Part of a small language model's weights: 1.41M parameters.
Each number is 500 + 25 x the weight over its row's rms, rounded and kept within 0 to 999. Layers, rows and columns count from 0. Numbers have three digits each. The size before them is the row's rms in percent of the matrix's.

# layer 11 MLP up, 512x64, rms 0.285, rows 216-322, columns 0-63
102:506531508515483499514497526497494512501486450474484472525438503496451534494455481484500459481485479476495449509473496501493467517485491467462488487521495485463523497545481447488507519506526458
092:452482490506516543499494523512537445487492485544508506509521449529506469459514470488465508550522491447491498514484462514492483470503501525544495489482508526508502541453501489485499523513506516
102:443482493505498523493487506494494489538515452528516538520533469484501468522515580463494509465517510502506544524509477493509534487517503497491497508459481510522543513460490526482509467535510502
096:504475543522483525524452476442506513487450499483487463527527558494475518485462516491479494490496514521508521519515490485495487482494493484482511475458453522514493582480514501499502502490504489
097:508528447507487523523415502519504520490463537510497509492466508497452469495490470499461512542504490497500535494486504498481507480495506481471497522507513533516459477473471505459464511542480490
111:458522524472503516505443513541502520505503472529479510477481493447433507482480465519503527507488491489492504480490494490512534488504490461542497461491526468500508498454478504450523537478496491
110:525513510499479507486495506464530500487485455459484499485547464490484495515457496482527474497463467485498494468443492500460541530477490522454510469480469513511525546509499486456488470486478503
096:460466551502480478476505502503452480511507485492501482528441476485502515566493499518507496529515509485501511485448477518491500501480515511502454478535522516510510496482475508512504453567475514
097:465441460490492499483469507528506452497492462524544538521480523486511509516474481472486569527462522516478505506514492484487509491524504476499469530528528522466514551515504482499504514508491477
102:530503524500453502507475514513487509522510443518486521444506514491507534413516528494531485489502472462499505511487477538467508475485519474504516533484519497528509459512502506509495518496455528
103:511512493485526516513464524483479498485490485475476495490478487426532461472476538497439512516545502498497510491488511527512486549524475474498530494490513509464534554484455503497481498480485522
097:514517533475494476489527498498485485480530506475487488514491531496465547522486502521483551488514487454468471548475483533484491533515527500470495545520499487501490520516473510450554542470527502
094:437505508546486539472472491503470509509478500509515538502505515489536468493530482502516465524472471484483430484496517510462497516476472496543481506497468523481492519531497528505498477473455472
102:462481479512475491481504522502540483513509501497477510496473528501481530474519519503478495498500489452518498459489482476487506590481490483515425512491492506490467498472530476542503499457473505
101:508465491469539507475503531498508531498512469501458487548525514498507483528490506517489499513535542493447507450534493484474513498452516500459501498557474538505515533495486509482510472533471482
098:542488513463551510485470520532500520478498504510477524536479502487499459497478539472465500464483472505501485488507514530496515544483520497495494475472533546517532482452489501524515531468505557
106:560523495503535448511498466542516503498480540512482533470498532480507471483537498486506494502470494537509510505552510492423495482473482504547515487499482488494523533470483492520510495480504490
093:478441534489452468496504474482514521554461478510499498561487469490464495468502505485529507558526520494498506538514471531516510492493531509473490494507474472497491470515481518463486516528496494
099:501505530479518542526464503514494517461514504523469508508483508485556506471474479492494502489523514509501520499478535476506491527518547511524510501496469498444464513483479431467506550532536509
106:532554508488455508504484514517506523515457492500507505536441477501503499520488495491489464480498511504453510491523466490465504526506514467494443475483502439483516522491483503470461473482517456
092:528458511479514516548481534513504496525473481512520503494489570524512486524505516524474532519479499499521462516500513464492493502495480506445512550525527531520478522455464507477504497513501551
094:466534480522494489489464490522507460499490534508484507533508506509497474553456493473469501553521490524466507516495466482516509475516539454472483488513550490522455507519515542523521504480482520
098:478462521488472473494506476544518542510490472512503476498538502515502503518515494501514468507495529485509447469518522429510548488523486480513430488507462501461499524481493539513493506501501520
088:532532508508496497527476500457490499517451515495479501458498500487536498503471533520503488484476535447472532529478486483525512430458526522517486499512529515540509516526501497481465504486496548
099:495538483463487486476497498467500506494503520530497528547493469477488498489492488508504515448492468508513499519516492502472588530501520485499519514531452500496451507511499563474486480496540490
086:511500463495486481542483498462483505511456504509479512545512528458497488441510501518509506523484510538562475478533481501533514474470460508465505483528465533498517514496520496497487501495444516
099:533508499504547480506497489433519450469474524500463474519443489528526517482484496485482488526485484472485513497488514482497535510517480538473505501508470541473505476505493515456472489474466462
099:488508557491479470465507482510513480501474439502558503514503539481480485460470503514500529508486514527500505536541496515515485526484508495519458462502515507544530524469475491504518523457482528
113:471500534494532502502504409509505516513494498502497519500520490512516487479476532453518506507541472472510489481526465480499497473517466500515516481502491516502460511458502468560512502455485544
106:480475546472497497511502496491466498524535518535534529487492480438540510493504519489524482519508511488478452522514513487494481490516525501500480525511450531503530524512478541501459526534488560
100:535489512486542476507495489531438551523521520512432495489472512481497508473510456514513476469493531482504489543504492503539493497464509498493472511511458496484470466488447482529516506495503511
103:476459483453476480471500521451486466488499523479491449466491494483475447484438490487473489517554501505470468530481504488476488516497495487490447492516491491501489533509477531470521510496490503
101:507494526470502504505495513526467526502498482472479486512492491467500519469557492479486485464493490468502462492544479457470473471480533548488497506508476473459470517489466536524487465551483524
107:483522520522457528561507527476532520502501490492537496504473521465472469482475532535536527517481511497535527501512499476538548547487520543486513522535459517517517505524493499514514510501486485
103:501524506501512540510469476543489490518432491483514527497495479491474506519540516512514484516523500526486504515463462524432491473519516528494492503567475473495505513523472544516500511508460507
100:481542490522513503461475528494503501522491483517516463520479499478476472502447467510480506494515550481478462517487486537510537501495449486514495516539456531535527529491456463508506483517471510
098:514507491509479489459525463455527478533484538549502488449521516504510532496518468495501509514523506505432509464494480492505524459469484498533465497484483492486524495506469513484537486494513444
086:496484518525496470515492497459466456445558519519488493503482467474556518500504521498476498460530522487539520531521465532476493494487528479504508491489511492509495539491481523448502487538479482
108:476507464475504478493511479495506525508462507481540536483467490498529528503487549513501487529474503457473489473500491530432530526489508505508531502503452506512504504498524450474551502473479537
106:581479501498502474530539519515455477542515530536495497467516459477476538495503504493500563486499510481527516487494494485490513496488487490510464503477482503492490534498498466503541544531513478
102:543537515487480493487501460510525499552517490501528532489522476465492511494488490504433472487489504517525488553490495510521472506450487529496497549499526501518524478519490487537550534496483530
112:483501522508476486475480517459486498480510502497503494521469445474495463468464425528478477463481468464530468527503463489468516493474484511472495528500479477526476499501502510499495470526462529
102:508529481491484469490488502506466484509446516486535503507494511438513485460527493506501478505453479497507492521500501525491482495480494485509468586496537488540489491490521453473514514497447486
104:512489511515469514524506486493505501479526490532485453531525505456531527517508507478542475516522449470454495483503492491524499470477547526567502491470478495519554499463523495473478500504498499
099:499510530518522516515494495464503491479501484531519520492456515523520506488489477478468437510448492499498543534479491472517504509479491487482482490475516460523454497475519461553497536550516530
114:526551472539467497495504509473530498571498530508500478482490513443471510513489512488513506478529507486489506494485464462453534473472478508511497491486502513455490462526525467505470517462501487
098:510469480494488494526513503468472469486481517463434504523484485472524523499497476532485532469487458488498527481497491485433490462461551481546475514481506501475510498478524516487491537483501487
104:510508495472481523492509460526506503541482494504501501508477565511524531442518483523476488459514534510489505536521486479477507518495498475416456501504499509506510466487513490487543463502517495
090:497515478452477518553532479495484473521514518555455493531515492502476492501503480478530514516464466516519511464502480508479485507528475472470500518550498511482500517578486466495494502501482476
099:473493510489499476466513480484454441499466490539453498491486475482501495479488537506504489471515470478462484448477508525501516469518474518445512503516477499502498536437500480502503537512475487
104:494501489505466480492544480499469516494487462489486495538528454489496499506502518465548461475475502488501490490507495474454507461458471461539499551489485527495490539479482510450516488479464512
095:467518517501506443505530464477495529497476499482477501519519493533462454507519557454494529509460507478488514497493498505524517519506496490500453521469499502486511510448516510490462527524437507
104:496465550519494513550509511519511533523526502521542475503477500505476513503500456480528503541478484521490516548472503499497466524482505503493483537513500542503510510525530478520486583482527517
106:486544483511488483533540493456506554516530507466476486513494517460497529482468479501459473485476487475508481482479486453492464488515490482503500478476475470539479531465471497484511516536465532
094:466535503513506498512515496507516507456479511484547544518499471503520495511487514479514484501507449536487511456510490486574535531499544507525506501510487490502516511458494495476488441551501523
100:491475496472491501513482470474500476483558484480487488472479553527489550463475481481521517487462486519512500489502494496555574535486495486491513509549503488483475532497516470506527506489470496
108:487461516461478508526449459515473513479485539505515490487464470455513546516511490500498495470460495518488525448498527507474508482489495453489474536481485487529529499469473483497496481455514522
094:517521478444488527489513452505488475503476482486475460474535499470512576499526487482497483516496505488522516518462456523482510476457468529521469507500469523520490505489491496533495493548474497
088:502455458511510454499478494478486518510500497513539462490448481483474508499520478465491509502514506496492445472504512504489520517495490487477481533535451487523452518449477457500472485511506546
102:498507512544501529526474462470506486478484530484508508489518489470527480521455511560518455487526512499528480493504495496519502556485480493488490531484451473455501490459516506482492475555497529
101:511514466475521516494468469479483461525479494497522510465491470500503455475445521487518520483476493508496442500512465472527504530505489541510481494501443524496494478534456499483500446501475493
091:503494497503519501492494465471480469478510530531486497492533488493493505483478485490465490472480569459430499488465548507507506523480482524552467491481463508490505506495487468446475519503490513
108:493493501544497482497472483491468465528444474495522475481507508501512474480520473448548531500473499454490522446480494497502506492494527517511531504458493513522499527511518480481538460469519543
105:521519521464494514539499462471538517475441502514511507479515480478509490472480514471498495502492552508482488528503512480514490494485522512494485531523461471483465529461489503483453494447437497
092:480493529530482522539490513505490491490529511491482484504503487478491512482509480501516484461420537541481569500501510444465498516475519470499455487479485474502548526477497498485475496505520509
105:504496496464496498476479487475504499493507464479517471488517469514493508509504470470473504507462453488493481498477496505507484483469529500451472479483482519456445540558526534482537535519506450
103:455513503524509494533509499488456468537495506490543487535513488534505491502450494532516491482469499517491514485509458499513510477479483566489482497497464464512432512473474499517479530493457500
091:522530469497533505528501507515504529516465455509512481469534534515496532485499477518511468493447513454509462510480492511500519489483490491473459517519502497560486536475532494490464485545543496
100:506479504535517488476504523473497506497492477518509487519498532483533489474494518521483457473474459425507497488489516511469521478485516494473519489499454484470502509524551474546450448490511478
110:488526502522514537483491489506520492521441454480511473481511537495496536476514523498483466518498454493485485455544494520470469519473473460484514546545511490502463495489521449499483484517491500
100:496529502464514501508525530503527497475466504509504539521551503471491558503503507525495470518459487461488487493503530458525517464472516468472479459476468508461507514524512503492501518563504524
100:508503490449484510479488461530470537489518490508487522502479483499469515460466459515495510517465499462488502501510506480518469518438486477501464458496491470473507484495556465476513503484475551
105:498454525524481536494482495474489467523475459461465485483470472493498504491456517491468521489465475512530502499511470471474514450461458511489514451507505494465480451500533477486514487503517509
095:509497498486493478497458511510510471511459492452508548497480502445460484495496485484528489474520498521520487525472474542481457533537509493471470552509529479503502516495527533506534534506470532
105:540487506493495489464469496521521504532463531470495488525497522506465461462501474480461503507484505498482490526505506464477491520465460498488487536510455547516492522501501489428480466502495453
113:483501501481469466511465488482476507485510484466508490461517484475488496483555473481489499495463497455476492463470522498509539477495491465480511472528488478479450518495429477502518506450471493
102:502485526500549473503515541487497442512507517497505523478496514490508508467516539522472509506528473505494533551499483463493513505504493505507542518500483514487445568457507543508495533480527521
111:506496474461524498510501501500513495493540483516487533498510503489474542508496499465467468457417497469466471513467492503518501475485516519502493491496475468498481502455442524483475451520471506
103:507461510539551515514514478455547483537512484503508489515532518531485523545482478472489500496483503491519485479469502502468492525464480497491440470485512469487504525470475464527485511551524501
106:489511504504488476502496457498530501506521491501498532493502450449470468511529542493504535490467502496500521500493507528499577522492444515493516463498508523531553514537504520469537494518514496
094:507470501521493524490532534460504458493481517509513511461479454507521498487457493484450501535542422470494471496472489506505513481478508518514481506470476485489506512531524476472503541483467498
101:545494516462477486471499475487512444529509491524573503496528494464503503483487490488462517498488479520481501487501484539482524523490494564502479525476493471530541489472505485472473482496520462
085:472478520485522480534462554495512507514486500512514501487488509447534488507497475490509501521555494493554515483524500537520549530482521493468513497532547534502512488518495462510529525473493455
095:479504486507490507464463471506481543484525473501515504505547498475522499514466485497508497489491503464474491468528527468474532518516470479491495528530510503465505519489517526485499591516440498
096:504523485487509515535428486502489514553531492465488490510484483493500480499513530516495464496519484485532430464544508518495558492517519491524473447538480497508491536505495517505496488500516498
096:519559492510512530517474528456545499512478512472498485444517490495505515528488478509512519543529506473534451518511467544518509504516503494521480553533477531511474524504480488495530524513484517
095:489484491493473487517551486485478469484495499521510525497524453500481484446499519542527505505514524464457498518473450539465514477490473498463496498529449523472472510502515492508502478452520473
090:509472507504485494513545536500486537476493520534500549485481503506511496496482536514519539506487509468509462457474495492454478503462517478482453545520482529454488489473508484481481542490549502
096:508522492517472527508512473497485482502556518525493458542526500460514524471500515486540491509441477506499477565525494458514518467494494515479514509533477519524497511513505510441477513480522522
098:470472504529500473521499500486448468500500463506542520489523485496508505480480538528542527508481498517537478482472500521475539483494490470462472486510505482505463535485495456521526497432467514
097:557522523438509514518526529508500484490491478481535487497486524483478523526477500480442491463521560526489495515484479489448522518490461489502457528506506512515501525492531485471478500465496500
100:514502484472463521542485481545495498504473457533470491499450494471455521481454506518489484501509524529507515504495462480494456465513489481527515520543482513472484520525519497472479445496485477
110:487509508492452471461510494420477489531439495491514466521487509482487492500514451505495479505497510481507492498486518489478507466486525480486499440492469520483494487483481470435506499510501541
107:534478474479492514511460463481555494530500490479546527463525533512487490497513529462512458544481488456526531488505498491506531542477487493528481520461520520545532519501508489472508513490498498
095:528522544511516518467503476492516508517516491495503511494520526513478487510462502541476503508525517548509551497490439495506512485530505489501504481496551491444446528463487526461519543485498495
097:550486446489497519486521488513489508517503491477474502527558503503472455524531496495439521538492455481502476511511476515505492505435515505514467503496518508480520518536534523475497527476500525
092:492470495505513478509499547477554500496490491520467485524500497491468516476464492496460507523463498532543514447497506480505499494514458514477501454546495542514476544513444495526501515519509526
100:510486500473498505482456464504494504475528488526485514461546529514480494508516528452473493527467473478526509507443495481519541495490503471498487491465458459459498495505492514540500483448472477
097:534511489489460504548473515532479501534439470477491497473484503450498474490486562480504469497504500547512522515513505473473514519511503496539502479511490503526440495478540493494504475517523523
103:520466510541483500450494493512508502528454520483534499503515504470523579480475518508481518461483500468496513479462494447483489495484512539477471485514504533522451505523516498476514489480524480
107:488488522497499405491461513491557477458487514489517471511486509466526487483505514490502526493478517522504463482528489520499492538487519533464475466515508462509544512486472461505501510492486512
096:515506511505539474503500489470521468504534521521491506504510522416488450473499507552513523507516488474447475476528523524518490536513463484478515494492465508487506544495461503514466498516483506
098:495494494524534412500498518500520493489510511501481493475498499455549505520530529483529493493488491478500470488469532466451488520489494485509487512487477462490526456492497454480542487512453517
093:491527532523516520523486510506519486521517510480539490482501509508521483518488493520480474477488546470489527514467486465479539450478455514531470515485551520492528495545465508523501473439523509
106:510478519523500523494561529496496471517523499504514525501481543499516512489494517529487483481482517498532526487461506475490514446474532507507468535479486473515515524437533489496489459499523566
099:469508480491527515507505521469471558508499506516487501511489531462488514476491492511496465537493479501482481490468490486437478465491469468510470479431502459463469481456485489492493501533514517
088:514483491497486476483530514502499500537500480446489487479467514491492487498522497451443535499489502468477501560474524484450521481440534510507518488522514526519499514498516496456490485482452509
# layer 11 MLP down (transposed), 512x64, rms 0.329, rows 216-322, columns 0-63
089:493478458494525507507529452462477506480533522475481497526499500518540531489479518526494499480516519518508472520476537517544509460518518531505520449475489435486518502468531535511540496498487507
105:519469500513485538505520471476503516504540538534496524554508506500456531487509488488487523480490448502501494485480482504526501487468506504470513455503495496560470533444533516450488509496530500
101:506485501531525485538523528500524480499480501474493547533468499516529534474566477490514498513506482477530484405475502508489514474481517459489464520525496472517490479498510519496521496488489516
100:484498484505507502523482496516496492491511511472477501532474452464493473522507503521506469528487484483520503457456475481519543531498478525518532505548501486542521445495475558492505468554516489
095:451533495495470517458496474451505480483456497507532449479487493508499496526488483499496481492495516529525517522487533480553526513515492533503547480480523480515460485479515544478524536480535500
110:495501541527490496471500505519530476494498524526499479507506519524490546543470518500512441477456478524524493506483524506486495552488493517466529506504521467513463524495513505447465479509494437
118:486535526477497539482493506468482535491481477504528469525483508515456512540495432525520488504488485508490494510487520442537549482497502528490489493479541518516525508501468501440522487483482486
100:506452500515521518499484509494521518508539539501541515506459483475497522494547441505551488465548473520511531506509503482513468497477460516467510489512541466463523470504519483489495485482513482
101:485511485536480481488538528499540500479467563523450472501546483519513530513499509522494459514505477456498472489487509491465467535529495480471496501538452531483494499506504489486485541496494532
111:482498486486542525501498498493549507479536461517489494467541495497519455520532507464485535526481455511470535528546470485511507494476526456513520467461489511495487513468515499496492455529526502
111:552487494437525490491499481536499500527524485475480476516520543473512503510555477482481506486506507474477511500538475509504544437532488500468505515515517514488496501515505508482537521501501432
118:468498487477530483476526513484492462504466546466506500510486516460510488496521498536487527536480486495501549518484517467513488511517491479474561487453507488520508549485524549499486497523501445
080:554495482504500494517469476468487480534496535465474496531481521475488511476505513495521509516501508555506476526495467502507502452509536466479494470492494471555471467477536512544512541534509492
102:472529495514476583516477494497505496492486502504517483491487554523488510500469491503494523494494506511493516491539489544493472465562529521439469482479490502515512480487467465525497482477485538
106:506449479509483469525518475516505533493514534488562478478481472496491508526508543492540474496503522517468536489492485500488541468472502510498465488515519468501555457532523488473474508524496462
087:467468474518498485518503483423509484511508492493500504504486515514506534478533502531499507504505491523525507532453477524459485488532490535510495505544528461472472469578475512511510492497480480
099:499497498494479541483499491459495508507511481497545502532522477525503497464519468551471488486522550472502458474510503521520482502557507524473496435506490546505521506509461489509502464471531497
095:521518501476475513478521506492478488500522505470547540494507511494493517461466502522517491483496485496491534537517508457501491465502455516503467483424528487538523458485520505498558536490493526
112:522511510497506507520475479518496519510500507472450489470535487471510554514494495478488488497530516527480469538562463541527444490506518464505490444517500477544511508473521496490499496497461511
109:494515491481469483514466531482561515490477507509525452542486482497506568451528495519484502490492467511513441484531521499533473489531476513499487505494501461495484483479522544493489513516494527
098:510518545493512505494500515478510479513525505520470499535496492537454546441514495506496458453490475495449474487523470541488515507497467499553470502483524491506494486530474496510513546487533488
096:496476523501531507517453488506493506468501481514559478448501480476519485487527516516527523511466468523534498494510502497523482531488497505441549502488496493500505464502521516465519496458562467
094:508526504448491499484466500488473476444513511473473528512487476469512511515496454511489490487556506519472524504477467562556452535486520520489533517494470506517539493509502503504501508484497494
104:517470497453478524480500511511558478507499501476464531498525508476482486486542489484479495448490488528509596519490498522493474505504503456501512490490501479548534508485483515541500498500512492
095:517509500505576538513514511508476523494504483486506495479487538496471501539496536538502501505512535510474484485473502506507474505443490482495496478464561514447549506474492459493511499508466486
092:481516485501492511418538529492492531540509522472500497460515494511515476534512497471515484506503508521463413561493524480494494494525492502525497475493501501495489478489468524499502532483522491
097:499469506477527495511513471462501505504474490467470517485490496477522480546489546524524514533488539537483474464489467513559536518484509547490544517468497513490473482495460494523472505531475496
109:493490466523499535505460513505503538505458514531487508530507525521479501500533524477497521484483509486508513464496569464496531462463465502492515490512515502458502494504510497501506470455579490
105:492536492489460513490459574483491481477521528506537476489486503484523501498500516523474518504482509558487488503447509484509508494456489490503452533507535470503482470558519530504524506505499480
125:518503505495502539506498550431488546488511512459478474470512525507500492553472507432484457526541486490471526471496517507527487472513528484516513481489508504500496470507505525509490544490506504
097:525491489495439480509509493445496482536510452501516548507548477490501511480473527540502516493513491489469539498472515508461523478503516567459510476502505458479526503484508483503489509491528490
085:510501512498525510504502512547499541488472474533521533490467488505452490492488503515536531501489503448530479492511494504520528509475482504507504495495507546535472456490470438544491498498509433
110:505505518508491533480486524485499513534494464474571472453505508545493481478478519542479529480537463513511508484492475509475510492486582516507533464488482477497493493511486515533493491483516482
117:531511525476479484522566504491482506465495495513493533515515409498519521484502507476512507477481459533503557482487528512495518484497479494480543474524513488487476497481506525466502509512520461
109:501525464483528460469502525526511511490506527531516489518477480510504503506464495495493487482485497522520534540537492452506448455523540469501520521542501491472478493528552452476476475501516501
104:482522509496489556477498514516529480496474473522511479474484538500471510476456506447452495488489555463501458527527493522511500500525487506472505540553513505510450513503497504525519530518500521
093:519534465490517495504553558500467480504503512470517479503464475522466519478484475474506487471494495510501500516548478512512476488481511493522555463472476519535479555485495515484546483530496512
088:429480489507485492508506492521524542487483519507529459511505527495478523542500488446501520493560456464502509521526514463528493509511510505495531493511441486520511468534518506495516466489497518
102:464483496498537511502530476467487450496477505521540517505470480514515505562493484515527517499500484519481505489485459501518532501507534497484539485563459514473496517457492458534495478474493534
108:466498460478501474554503515491500504497511468513503565505486485497497539471480543501493490517538508485504565512484454501499508477526467499523501446488492497480503493509468477483506499565500522
105:524479483520535512478453475467519471479471509516477496567506502486514496498514499468491517458489501496473544498489496491521487509528447500502515499561479543518514525509520549490481523478471533
103:514514469501467499455545528494522504527477527460511511499522492508473482530477514554501464489509454502484505528479507527462490497438492505488507523462515479539489501485479496527486518566496506
100:528472539471496490510532494517511505497459543515469448502471499549462518489469546496519494492522508523483543534489453515500533492452527493515514454492486523515508479490508504500478501526490461
113:502509501539533532459516535485513512512482450509474538544491489550469467424511531519496522489476512503470498490499509521498492531496459511469489512510513488478503485542473491520500474534476502
098:509507479483503467493515480515492493490439510494508522523527493496495457504490527479499530488540531483516513485528472512518501500527503501491506502532420485491486528577496533455523502490456487
118:494500466492491524475511462522517526505518527488522491488500482488481474534538480498493474518491473525505496474482483474497485478496553495500502465497530516575511527509510456425511518522519455
088:489524504504517487481453559504488516473499505515537475493501534502470493546535491508507478506505497509530425518477474501524468495483507517453530510508482482507478529477537453475539499471501518
113:512495496488526539459501496519491465525525492442474471500510517546496517517497456541471491547537539505481474506488493500514499532445488460495501514466503491510517491480512528491499532550470492
095:492467500498485509490518493516514485470490459524515529488469499528515497540471537529505536516496505414472511507550500473488497488502508529518512540455475541490493497473490467490527550487492502
077:513490527527521524501487495502524507515521514470504512504492482456505512512505472511492528475475537506539505488518469445446488503494534481537518516532489521525521494489494416441469492492518507
102:538493490493447490491492507442506480470495512520473473520511514491498443558516536485491554481531492506506523519486533496468505499487524482504548559502518497498464483491513499511534493487492467
085:493495476498518459489510528526529487491529520523511533505472482455558516432525487485480503491508485523470511472472471510459470494476550509496510514554521508509478525496510487530500489531516468
088:486526413515519521538517462527497513500516508490526479518452493477523474478488472516505464548481481506456547480505526489487504525509500486562514494489484522496503510482525486497504479492509536
108:522445515473524473497472497539483453507538532509454533529534461509549478494476504521494507511513450496485541480491502502497497492554510470515492488529498506479459503492525514475487500530479513
090:533464516477528545519481477514526523519488493500474445508511519522462480515494511496503481468482517491534506534527500513485514495448532462474539496512458478518462518525487525495478494474544537
094:514513500473507503521533501546518514533485534483482518562517451524499449560511510524477467513514498513488459522471473486486446505471479503516477532485487515458528492492505502516475500513517515
108:527466534494488510501515518496513440480529518516496525521496520488497508523468492465488496530460543515488489515453545556479482517521481508487494501456506508448483499471523486492468512545528480
088:490478529535505473480501485478480490479508506538494516437474531506515479549479488518466521500515505478454503476514519456510469518524526524528476520476537516484508481513513464450529522541527500
059:464538510485484517495500507527518459523517461491471491458502495542512467488506468496505494499493532492514522534476518525497446426513489523525543465496500512467472486518506523488521539472501475
097:509519513464507495496469495511490495518492493442514454470489520534464521502523498515532498529547458476470534499505487514466491548482491465473484531489502450524524513550482524508497479491525532
081:485469521501530470530455504491473527484498491505452494493475561512497533486520478483483518525481557499514500468486519502516471525512532473462481500474519464541513519473532520480513528497502450
091:541512483484510465496549506486515469466509501484505429496494507521501507482514544498525505482513473526535549506515454526505502495493461526494514462515491468491495505528505462462497473537505451
125:503454521491494498508506500485470531501546486497498560492484497493500500536489526503508529546492461467506501477446504505533491550535494503499517513481498503411513496460491503470513489504506528
113:521504478488507526563504479521507500479495500517497524479494494509479510490560460493513491514512511488479506505496548469485465505485493543462466459499518480509507506478562484449475549500527469
099:493473484492518479467482529504517457505518496481507501505519510517554501509492503507509474523471425492522577506502526510466505493510498467501481478515529519472516487480513480527512498539553458
095:508514487527519548528510487502480504517501469530524528488527468458521504545529495558487471501502534494463454495467488485528504528502485520493475485506519506471444476489523439513478484511509501
100:516476497466505508480448513491553492490473535525482478472510518462490475476514493458481476562514500486524494489502494523488503510541501458517493506519482525467557506533533478478537501492538491
087:519474499495483457493490538503516462479510515514466462495471481477531470522497505545447519521557536510506498518515514505478514498527480511527518472467498510447507507509500480534508496497433529
092:530505488486513501516474487550526476502503503519506457500477470514513488525511521445455477504535514500511468509503496518477468519494474493554429518529532530515473537456518500488498535499488491
111:517516548481478496493520498459516518529524546521536473510539446489538500480501486510491500509480483510521465454496473498520499482493494522465466515482497504545514445487518512491456554492509488
109:492494493520466539490515537479503470497502478507501441466471466512518501461501536495514494460495500508494509490462538517457533520556538481479503512494509539539490513500438506516518506488507473
089:490477486526455506470467518497489491469493467546496477493503521476488501489512514513523538456513466501472477492494495475458536525543491474471490467514563548544496520512531495482475514522502502
081:475522554470521479511511513525530530490527518544478497477503541500487497508511470480521465539491510487473467488528507524493478489535518451477446466453487491511506515499514521529490461511478535
095:533493487485498543515548509539506508490523504535541495491528458491499495490491511483525509503456500530511525478522494511477522467468473518522515446463485510516444484524469471503480465536510460
112:471507492503527484542486535497467544467468476474471446495526490516489492475454517537504520528500561543530502506530530495492498469501484521526512492511496488498553503485464492468507503472480499
098:475507503509488476504543507491476447494519533526480559492544465477521513515498506502452494521527515500474472465490499475508498500496507463546473496489503506505518521488547482514486471499505577
098:505502553518481474510503478438483514520552526502526489495493484528523487556529498516518494532467499488484458488486477516490513478467476535508521470492498481531499430540514480492509494508489524
103:497471516501484523423506496502478545522522514527540545509512511506516485512494513541476529503516460523504492448508486499489484472502491518482469506564474487492478463528489459490501541498494483
126:555489478501495491502494531534492489486507499481583480478489501522522454507520506533464499477491435485509494475513528498458551522513500502473502485517463463509492511514490493529473499530519480
110:512458508485492501501505524501483508511475532534513479493478534520526533466511460524505507469515512535504546462533485482475439466470463522537489497470484491474466473505524485517490498555510519
092:525482498483482476507539521460519495539491521476489508538520511479533512519506552513524472468479463503505486482488461476517535485490532504535541515479486499507495445491518528478474459471535465
094:505510480499515485510503502482489478481491483488473504512471531525469489489539495501494509473490522518510470493560543475520526555527444502503496474516502504500456483539490535500553472533443518
094:525511499498503500428495509479499501472496507521508473476509510544488519443500512487518494505512511502514531488484550502460479471506479502538506498493527444533489487443449523476509516538471491
095:552480500498477453546497508510529543509483494482505517494486541501480545452487527528524471494517522533480555503484454499531483467479522513503513501507451511515498478478473474484503464498514513
092:473515516572485489489535486502514503477472473514481522480458564528488516476493508485483504509484497511467500508507508482497462545517521483456467527449533500496490466511495479540530525503506528
100:490502485537508493510525498526462516455504476486507549539472482494518485481510447508461485499521471533494563499513501501552480507516524466503474500461538502529493506461489468514485539490485483
087:475490511516496515432466473556480502513515478474467512521486505472494488500521492505463488573481481516519524497518490467527493485519485495564500496524497505509477480510508452502503539528467519
092:553519517479469510486463519512467474515468490500512493497473505535558483502498507491464502515545522531520533513481500488527477441535482528492491455513539500537501473501471511457498519479489502
090:474492515518423522500481448455519496513509531522508496490477504481489492469498521484543477525524520513508500523476543503515513477491504460505453504500517537516497475515521500516513496575469491
096:496521494513487479473453463498473536504474478468492530524458502508487552488503467489473462462558517511471490485527508497546501488545482550541523507487479486516521490494497480483522512520517481
101:470501466508485496478487459491513532494467532487484471492542478505529460492512494528500492471475475486492488485501504485563510479497554491535561500518512509519474500475469515562494519522515468
091:508500483485483507507477488457512486511514500587500521492523455474511491480513502501536492541500522510463497547445502496476501453529485491466505526540492489464497490542474480499516468506490513
090:480528502496507466478514509490524478504500485493478470574546495515456537469476502476499556466528491461487539533512490511481510496526496482453480509503498454509546500489501493477506513465499514
115:491517487496509509522505512491480522544505504460518523488486518478458506470467470490504465483522506495492604496481506487476554514488503495481505473512520515452527507522489448506533502486482492
097:517476459462496449484501555486480508507434492508474489484492473501519525487533528471499502462498453485500520468504489543488523533519503495476547513491508484542507501511500506524501527536537479
103:512514483484516518478500508505497536487521511513552517453505507514515486437490535516524495476523459475466522469509492527467479517516476495521511468491473544458480551513509474452474505529508486
093:487507490532527534498456487501478508526506536486480538484519454492543482546525529477529479481494471495472494506448495545495477505518500540513511481491492491461539448495531479503463521512485486
094:499489461513522479488502534464519505485495488479504480489532492486463485505494503475503517482506498566487556513562454511501547526504525487468499530469496510518467462494522496491543472538516481
091:460504524488508507488524444492506504461527509532493511503520494544510511526492449510501492474531502512524456478543503496503485520493466536465460530462513484484500508522488519566480500524455505
099:481490532473506537509464536485499510558519463501494485501514513478477449475495506463570524542518541517503516494498524509527499491480497482498517479500506494520538495474487485539461459497493460
102:523488473489478521492527527529509505511459521522493524505527520517515495539500494478469487540535528483488494503451481450495508463508477487539520530483491518503423505493494486534509448520511534
099:494549556526509503499533502523500573470497474489495479504490461504514518449515500511497489437485510517502517480512472502492518484541516482531509520487480458473508490505493525508472516460520460
102:450468527482478499517514495521475484474462492519451466480505490480510512501495515526537437536525497536477507505508537540505468485539525528500507487490487551510496516472528527485494475501531468
101:493505503479544465455491500495492504522503502489491548512500437501510490543530518468537525492507520499509495499508472539462484463491551458486507482497489506491474494473493526548486527481553476
105:524532528479484469520511471531503521485523557542497482492516498484519504514519505497478439513526499482498461474525556465468450498497476528492477485491496488526480443510482530496504496475520513
091:496508525507491520498500511478543494520483474499527532543482523531495496470525485508479519458513455487485532493460533517524496508501483483503547517469511530479472474506506455462493465451479557
080:470532491483493498507475506493512453439517518530516518500512494506489510473495540515551489480527475530545429476535472464507503505552489507519480526508490514470462502522485494505509499492498538